python train.py --n_head=4 --activation="swiglu" --norm_eps=1e-05 --qk_norm=false --init_std_qkv=0.0428 --lr_head=0.00549 --decay_shape="linear" --train_tokens=115400000
Each number is 128 + 24 x the weight over its row's rms, rounded and kept within 0 to 255. Layers, rows and columns count from 0. Numbers have three digits each. The size before them is the row's rms in percent of the matrix's.

# layer 2 MLP gate, 576x224, rms 0.0612, rows 558-575, columns 112-223
101:173167095147156096096157117130149095139122184135140108144116091151094183062130097128123136152176124169163105132129118122108152100114164076093143163101093162116106148138163091135127089135149126096123172139120157121129137107153132133121133137136160166155140149104090131115150141116167135115132129162095121153151164109119154120108112101131
099:132157106132128111124105110124088151170118153116107130120121135145128140095161071129129109069144110163124127089172116128146168097106119104143123121100100138102119110175139167150138116122100118123170096159103131137125141116119124101071119140120130148160120164104109140115128150162139119124120160131165152104161121105136187122126144119151
095:155178091166152145167133147141123124128112096098137090175175140114137131154113157114121084138149134124097114137102119078156123149138132123100098117148141138096116136086162161130140137093072123140153090138102130151150122118137152113151107130098149127164105139110115173106138129134150175138146149090154145117094179121122132125137125094117
097:142123142102167122114134093124114108136147117173117161100123143083145113115145127136114141150127107140148108129130140113142148125129142100120173118086102149150138074125124087127147140112110096130166171120109129132178125131085114144137150129156128096170134140137134146061142113086140083114077137112096168089165121165142151076138136116141
099:139167139108158155136106104189149155124093114129114129116149125117142153108154111120125108117144110156117130064093139115151111133151111113113138118134130089093138132087156148118123092116127178109162099117104112082120154152156109132163104107176137083098109138123091115126077085121111079135131130108186132117176128129091146149088101101116
101:111122149138109122085083084144141117135105114136149086137095138119124114129083132118149115126154122142123155158124135142133142157096158113138143119099091094116156131140130110125095136132132121081172118107134191138178124128115066155147109130155170173130123105114110123094117134175116123111132134106103089130168118115094135149109124080159
101:116146160124165132147113154150117114111168157165092079125153155133107136119109130154104105084139090114103121124144107108121132144106132081148172116106143142133131149163148128171154163098110159136141141111134087144099106143096131155126146122139155135144168137120143117113090152136126150151163142099121175149145121093098127093097095146110
096:114174130128128133124139069119095174132113111147125147106155139132119152130067164130128092129140147149111144141121091190126104097126139129125129106103077142084112146137130174069137142096146163128160126083112143152096151109158142157152092160158157124108133153116122155113087131081130120107131144083127153113180131089110105155145127109108
102:129111111130165136109135064125135079160108114135161119092096113121114167104133125163153165090179123137167107111115165137097113129125095108155113139099123127105108093099120112112111088127114182151159143096170175134139168118101169096146133138151106098131130127142089141100141132152102145092117145126159123100117125102111131118142154125126
105:118176125112158114098108132113132124106140145095113127093130127149102162114122136095136124160113143086123136124104079128139134088148164063135122095102166132118102106130109170128163146125159118129184143144128069156113142128162154119115126170141142120160171144116187138141179106134137149102145143146112113149172117087093123101131134131148
100:126105140111114104082140089147138172144124156108115109117153097172135154115133138131125133119123129145104126118163151127153129149112119090122136164092065109131143099146134156144089144080137158142123088127131151165139121095132126076109116135126120124131104146120106092095064091125098119143134150134159136110166165092135144093158149144162
102:140145128078158145085109113143159138127166107090116087129165137129162099138145156173106160122114166102133113110113169162136121121135126140141107108090109127117087102109147107109102135081077115129177146098141113140139150118149091147144127139098126113133112159105131162105124133140121141129162195136161160118115177122160142144143129079086
097:138114096113155162142147156104101158113150116185113123145160107113108141092168135109142146149074124150110135116120150109117117121137121123145108127125117146147141133145148147134147103120114149149145122109092085173102084137131100153122093085151126130118122160126143143095096155124128087145125161105088154112164164172151178124101168088137
100:117178107143116129090110107123161153147129152144133120116096138115139158130142093121155151152087145140089133088164106140097139111131146124139181131107107145136079094125155123093112098139134153135135159112109118127126160102107109100141125121132140121100107122123156127086088155126158132135188158135169138126120152108149167138159088145175
100:134144125072104143150098128133101160167157086077143151101101086127128119180137144125149110165141159114117143098117162116142132116137142135115110083114141148128060146168143120140136165156128151143134112135134107132155121101116165131156104134113209115116095130121175157085142169114123133154163141110118165142121158115135146143133125163105
096:124157117117091157107085152083128094104126116154144176167133128103105082113177148129098137131111148165103109131103156209156127156103125122155146113114125124158088132145101125130100125129107128119118095120110172151145137118151146124149141122168138084161116131114141127152112140143146117107157166146127122118154114135137108086152113124147
097:100101094130120143147126109121089145116155084120113108188099164136091127092119105132135141149141111129113100149082139085206127126142116150138131106124208173108145099160120091134106155114155127135141119086092155116118107176108129152142120174140139122112136122132130111120118092135126130150117147132139163106153143124107144092115090128112
103:118133142124130126123151064112133069173127081114131105087117162112096146122156140177154136113111119157139153101129129168111091146129144136148117092122124131140138117153138136142171141119108149100155136129149160097106125087073107136148158133114139142161159153132187139131160104132124120111104136107113140121113169147162126098137148124089
# layer 2 MLP up, 576x224, rms 0.0614, rows 558-575, columns 112-223
101:160110083172107175144122144155161129114098141123119169134087089104098148092147096101114106145169099079120134084123131128121146127088180120126140161146119159145127129157133115097140125158128133158101116120110149156119113130167174125114116140111109104104144117128119137144154121149123108082143127156126092172102144109145129116104129147137
101:121137154107129113116110145182145149133119100130136150116139171137157149133124193166130138133146130112117119104168140167147154130121101078110113176129131158106142153129110136134120128071176138105115123145173115126108121107128131110144098105150133185101129114122129141132129147126119142157130148134127150119128086112177127081102135169150
096:118119136131135145118151118159077125128125123091130143105164105119126131164133143150185133146113120132154106167117104104143120144099128073134138108106150073088115118148103116116134089136122171142109081170143142096108129151146153131128093143158142146135154142166130160128098144119126158122184132096065141127101156145101168116148185105146
099:152106158102124142123077149103128127098147163123158172141119118157105141101108145138079100118137124144197136122128111081102143122119131095140109114148113124140125159123100139133142130126133104130134150058151115112157118127044116114147093146165112109116133109122146128152118118118119112100134127147176145142161126126124102106090108122116
102:144103120091108131134145169122132174111155142147142114114102118146126115148122077149103113143115121078119154202110115133148110123117148137115165154118117154104142140165138124144152118119126114096125107143083133105106115154125103133106159169121134152093152107099111129132131135111144090122144161165109137097132096113128117192117143103096
103:107125098110096175109098120140142151184141127148136144148113121126121112097148122076133119149135099113148122130136127109137105154153154149128146103129131126140098146186119119113164164114125109158136147138127122157137085093119106182146093110119087166108101126154155159150079117081117116116113078117129108134132117132162152126165147122168
098:107124155106153135126108151113112164095121158165133163130160140138161128167106107112143160141152125086109128170150141092112106070100139134127141176127132163128129141148133118141112156100134150154095147118095141102109112092144093122133165101167164093086137175127130107107171098093120105119124094168139143132094141121095127145123133111103
097:089165130149182107154167126148128098142101141078127099087090169129129138076081122117127108108157123087100160152108117113162120091067103167106135144145153179098121121093124122139117117152109147122160167102152152136098153153186176155131139119105145075142127129138081129104117174109114148137145086112130107133145102109100068161130106099150
103:145111135126086119130150137097143093162107123133124124113105158139119133112091122139124149131157134138132145147105129130137148150099101129125152145154156141165151103089106117107148093129158115152122143090109088099123145173134155173136165130128147147130146157124139176093124141139141168147101112093169107128121136132157137111142112140130
103:149133162149102086140120107165153144072102120153148101124157120165075121137143169146152176152157153152147129139123164164116119098110133144101101188122125109114092114122166134178145108111125088101107169152156136120109157131124119143189131169131157109141091114121140113153136108171125097165102137138085126128133151106110091112156110135114
096:140120141114116145126110085097116131127144138086108130171136129099115096087116126106119159104100105146140168137140145076152158159084142172151185137143142137158143104101126127106166165118095136143147131141112166138160141119120162135112146087136104087079119101125158090100148161141118084141137150089168150124150150099084134140145107106146
099:151149147165121109127165129128091152069174116132131143157108107122131138162094150081088103099117111120164139138143153101118076144112110148120098133133170094140154105161086113135133116147162166166106148123130118136124130147130115150135141142129110071127142128161082139069140128083075116116142165123122100092143145131113121105138142137135
099:137156115171128124106164124127093095114158136100128130121117200156109174136100134149133125181144125121097098139141121161112098120136130118122136110138159163070133137167158161190146153107166169145122121114121117127114127118134100152161161111140103126107124109145153102153100153139112123109120168113159111131117154137117133127147158160121
096:158125130063087130133160119150134143140117158119107148154110141157173106127159131147130116119137128094133141106148134181122145142116138147137122114132139114126095118127151141137130118138094088174095112144162141130100116128067132130102134055157136123146127142110119129126133133134144126129124080095153147091154111120134121154109137134119
101:143112169132174134102105143108106126111096132104153141165110131105112131134147161141111165097153125113082110159114155130104107142118135127145096174157145109154132127130134095133099088138134111117136121138151132163107132144116177138138111094157124110113105158152103139182115123171129145102154121142129130156139140079119134141100116126105
098:145129096149108099121143140155107134095097113123124124099124134182149154103124121144148075099104186166134133138125106121108164154082130125148109120126169112159160101155111175120135123097135176071138121114114143109140174112164130127094096148123151141109148137141132154110114163107135123114134137133107146152112154101163139057124112112140
104:155145108091130113085146103143112086149149127100150106096093080107108114139101146166116102138169105088122156129098115135136104177099085133128112096152137105143133144152109127122123084127094133124108075144098115125137117154138155114128125090118137107110111153123171110126102117164135149143169130124123093098157128102174146157129129164126
101:112108180141121100146113124117138131113139080109136114150123114134090094127117125118150133090135172148108139152085153117141124119161109099143144122120125145160128166079164118170102151117085167099110165130163108159100133163068128112149095125105155157095132123103151096135165162158094098158140134112154142087159111122176165156124124157105
# layer 2 MLP down (transposed), 576x224, rms 0.0613, rows 558-575, columns 112-223
102:135177140126101104126159125097151157142131106148112135135138099119137129104173152103094133107103164114103127110116135110119092111087131163073127157158096181132084133131119157091106075109150123144127112144157143137121115128149130152107113108117097140106124160096095155116171156158114119117134142119123104174137111097154150133151159157095
101:095109106104124157107142118131152120125093140157161105094147137114098136129112112094200115190107150134121113117140152174137132140148126127117133178123139112095086117155178116157127119115109118132131122167147105098092130159131104092118127125124108141068116099140133157118140102166118097111099136125083179107120159141117149133110157158178
096:121172189161125146099100134118154135146123095121149096106114068155195140132090116074092124134150157122148112130112110132141129145088149116145107154081077130182092090167153074107116154090090087150104097130127129136134105137120110147125081119112115125122123141145136120167153103160140106134118143126175143120118140130114115132096133117114
097:089156094072133151144130144117158161135092111121136133087134151134110166102142125123091105127131166085199149102143134080093146150091144060167184153154132103096162145143143089160125109110108129115140133148114112098106122102094137132134116140131133111137089138086167146114160131114117114124111113178144123114084072136128147158112121140158
099:114151109131109113152133126126090111108120109158124152134135105122104103141184107073104169117150143130127094067127145097101174095140117090143121119114094109122062157128122135098100142114130122152095127125175107160170180111136137119143127157120105152153154102114118139135095113086124146127111117113139136155119120144182089126126170114118
102:114080124100100129151130176137114091149103109128155138118160125153114170136160145126144100151130080100108150165090137116149136110109143165122173130164089089150104125127136115147121123116085135114157120126132120150183142124146144109131121166089102112136148128119141141086157119134113159190149152105096096104109195155133156090137130164141
097:155103148108151137095148153105159132097086136136128148140140178148149121082158140067143114164100148098128114130127119164112152115156142186122091077159171152160099110143061153115103127154119129099136157141134153128140110137122145134126117108160139114097144122134140151117129151105112096142101164123145121141163167183113105110141111105151
099:146113146161155119127140067158158097138130153118131100150121095133180127097140090147104096149139126083142150110126116132100112156158104115103147116171145129140144133106112108180142102196126134093101142155136146130135128151152125132136159115087049117142118104137123122158118135122132105107112143087141121128130101125076115105121138097106
100:096145164139092129095141127079147178132098114099118111159133129135133120116139108090109132161143132149108113165087083131141099110148099119142130142128107156103140107121143139140132165147124082124129097132165101159148125126164135129111127108110159130141164120124123086144114101123156145119102101093092130123143141118165148104136150107139
104:146121107110145177113150149125127170100144107121095120135152119144167149117139130121102166134150138119150117145102191140126107093138093127144106137137138160085109142123135117157146161149159128122145145090119143136133114175115116109113119116127125162152151144184155101173130096132103126116126141101145124138138141151134155102122121089173
097:100149161113097103102138139104127099104127120155141165154119137136118104129140130110147105084111113072108104089134163121163164105140113154134133084099122120150083121109107133154145164128134099129163088107134128117166060164154126151155120127147140142111128144106099160152134083159095196150107100126159155168159107157140138136139108173142
102:134132176131123149093150140171154100111118119139134151158101170116151143124083098139128084110137115086105142099144118127150143137155111151110145122140124150137126156162097138118116104096104162114084123121170145100124097101157160178113144108147148098181083189124091083067151132110134130117127134120109135103125161084092133097088115169128
097:119110150133100156115125130127117150132124091148115090126128097112133168140112125118137117117112145075085116144104105092114134126125106144144136168123127139125140099146150130125138134115102092089139100084128140140171136113143141090102176120177143168127148092112086146124105094102146101137185112145145174166133131096141124129097135150128
098:114178111100124122106141188117091139092097062124106133098121125156121119148146117102146114107075165137110169130110091125118086148145161131157116113144122125137112098089110119141144159114169148117115166135128132090116116098149127120119096086154128113109127150200126145137155136163142128152109131110138150083139094153172147121148101143113
100:170128100144110123070138090127079075120120128131180147114109141099146149085128148074131119144164142136129125136099146111148156126111119135148142126112084166097143121138119083102122114121127082134129160106085133135110096130108079120126134156096180108129091121121096104119096086149131130134082129130146150120089146110128105118126150116120
099:125157129120140154144107086126084123138138151141104169140140112124130150150115113133134153122121115099170110123130134126085185124109119152083113121123103124128118137098121181150120129102111132142181089143144102101081143144102157077136166134099166109143109122129101133128141152112149150137163143161126149099084109138130103123123136137133
100:114134151153130129140149088118111122150164139133121170095133131115120121145081147131083146140164154142127112126126133138164100107164114074132113155056139107150172149158135126124104110138090149129107147128086161182083122124073135089092100139133120131092141139133075140162099129148120139162125084109140137081104097149103062109125164122109
100:112126107100172155134127166146130136171141120140116129096145085162120139150153157131171143095080122137160130110146171150145119114115142104149134119159132138108136140090117102148127130133083172113127145114119106098146130129133153098128140142093132125090123158093153144145167104121100109119116124075124124162123156139110145120134100154155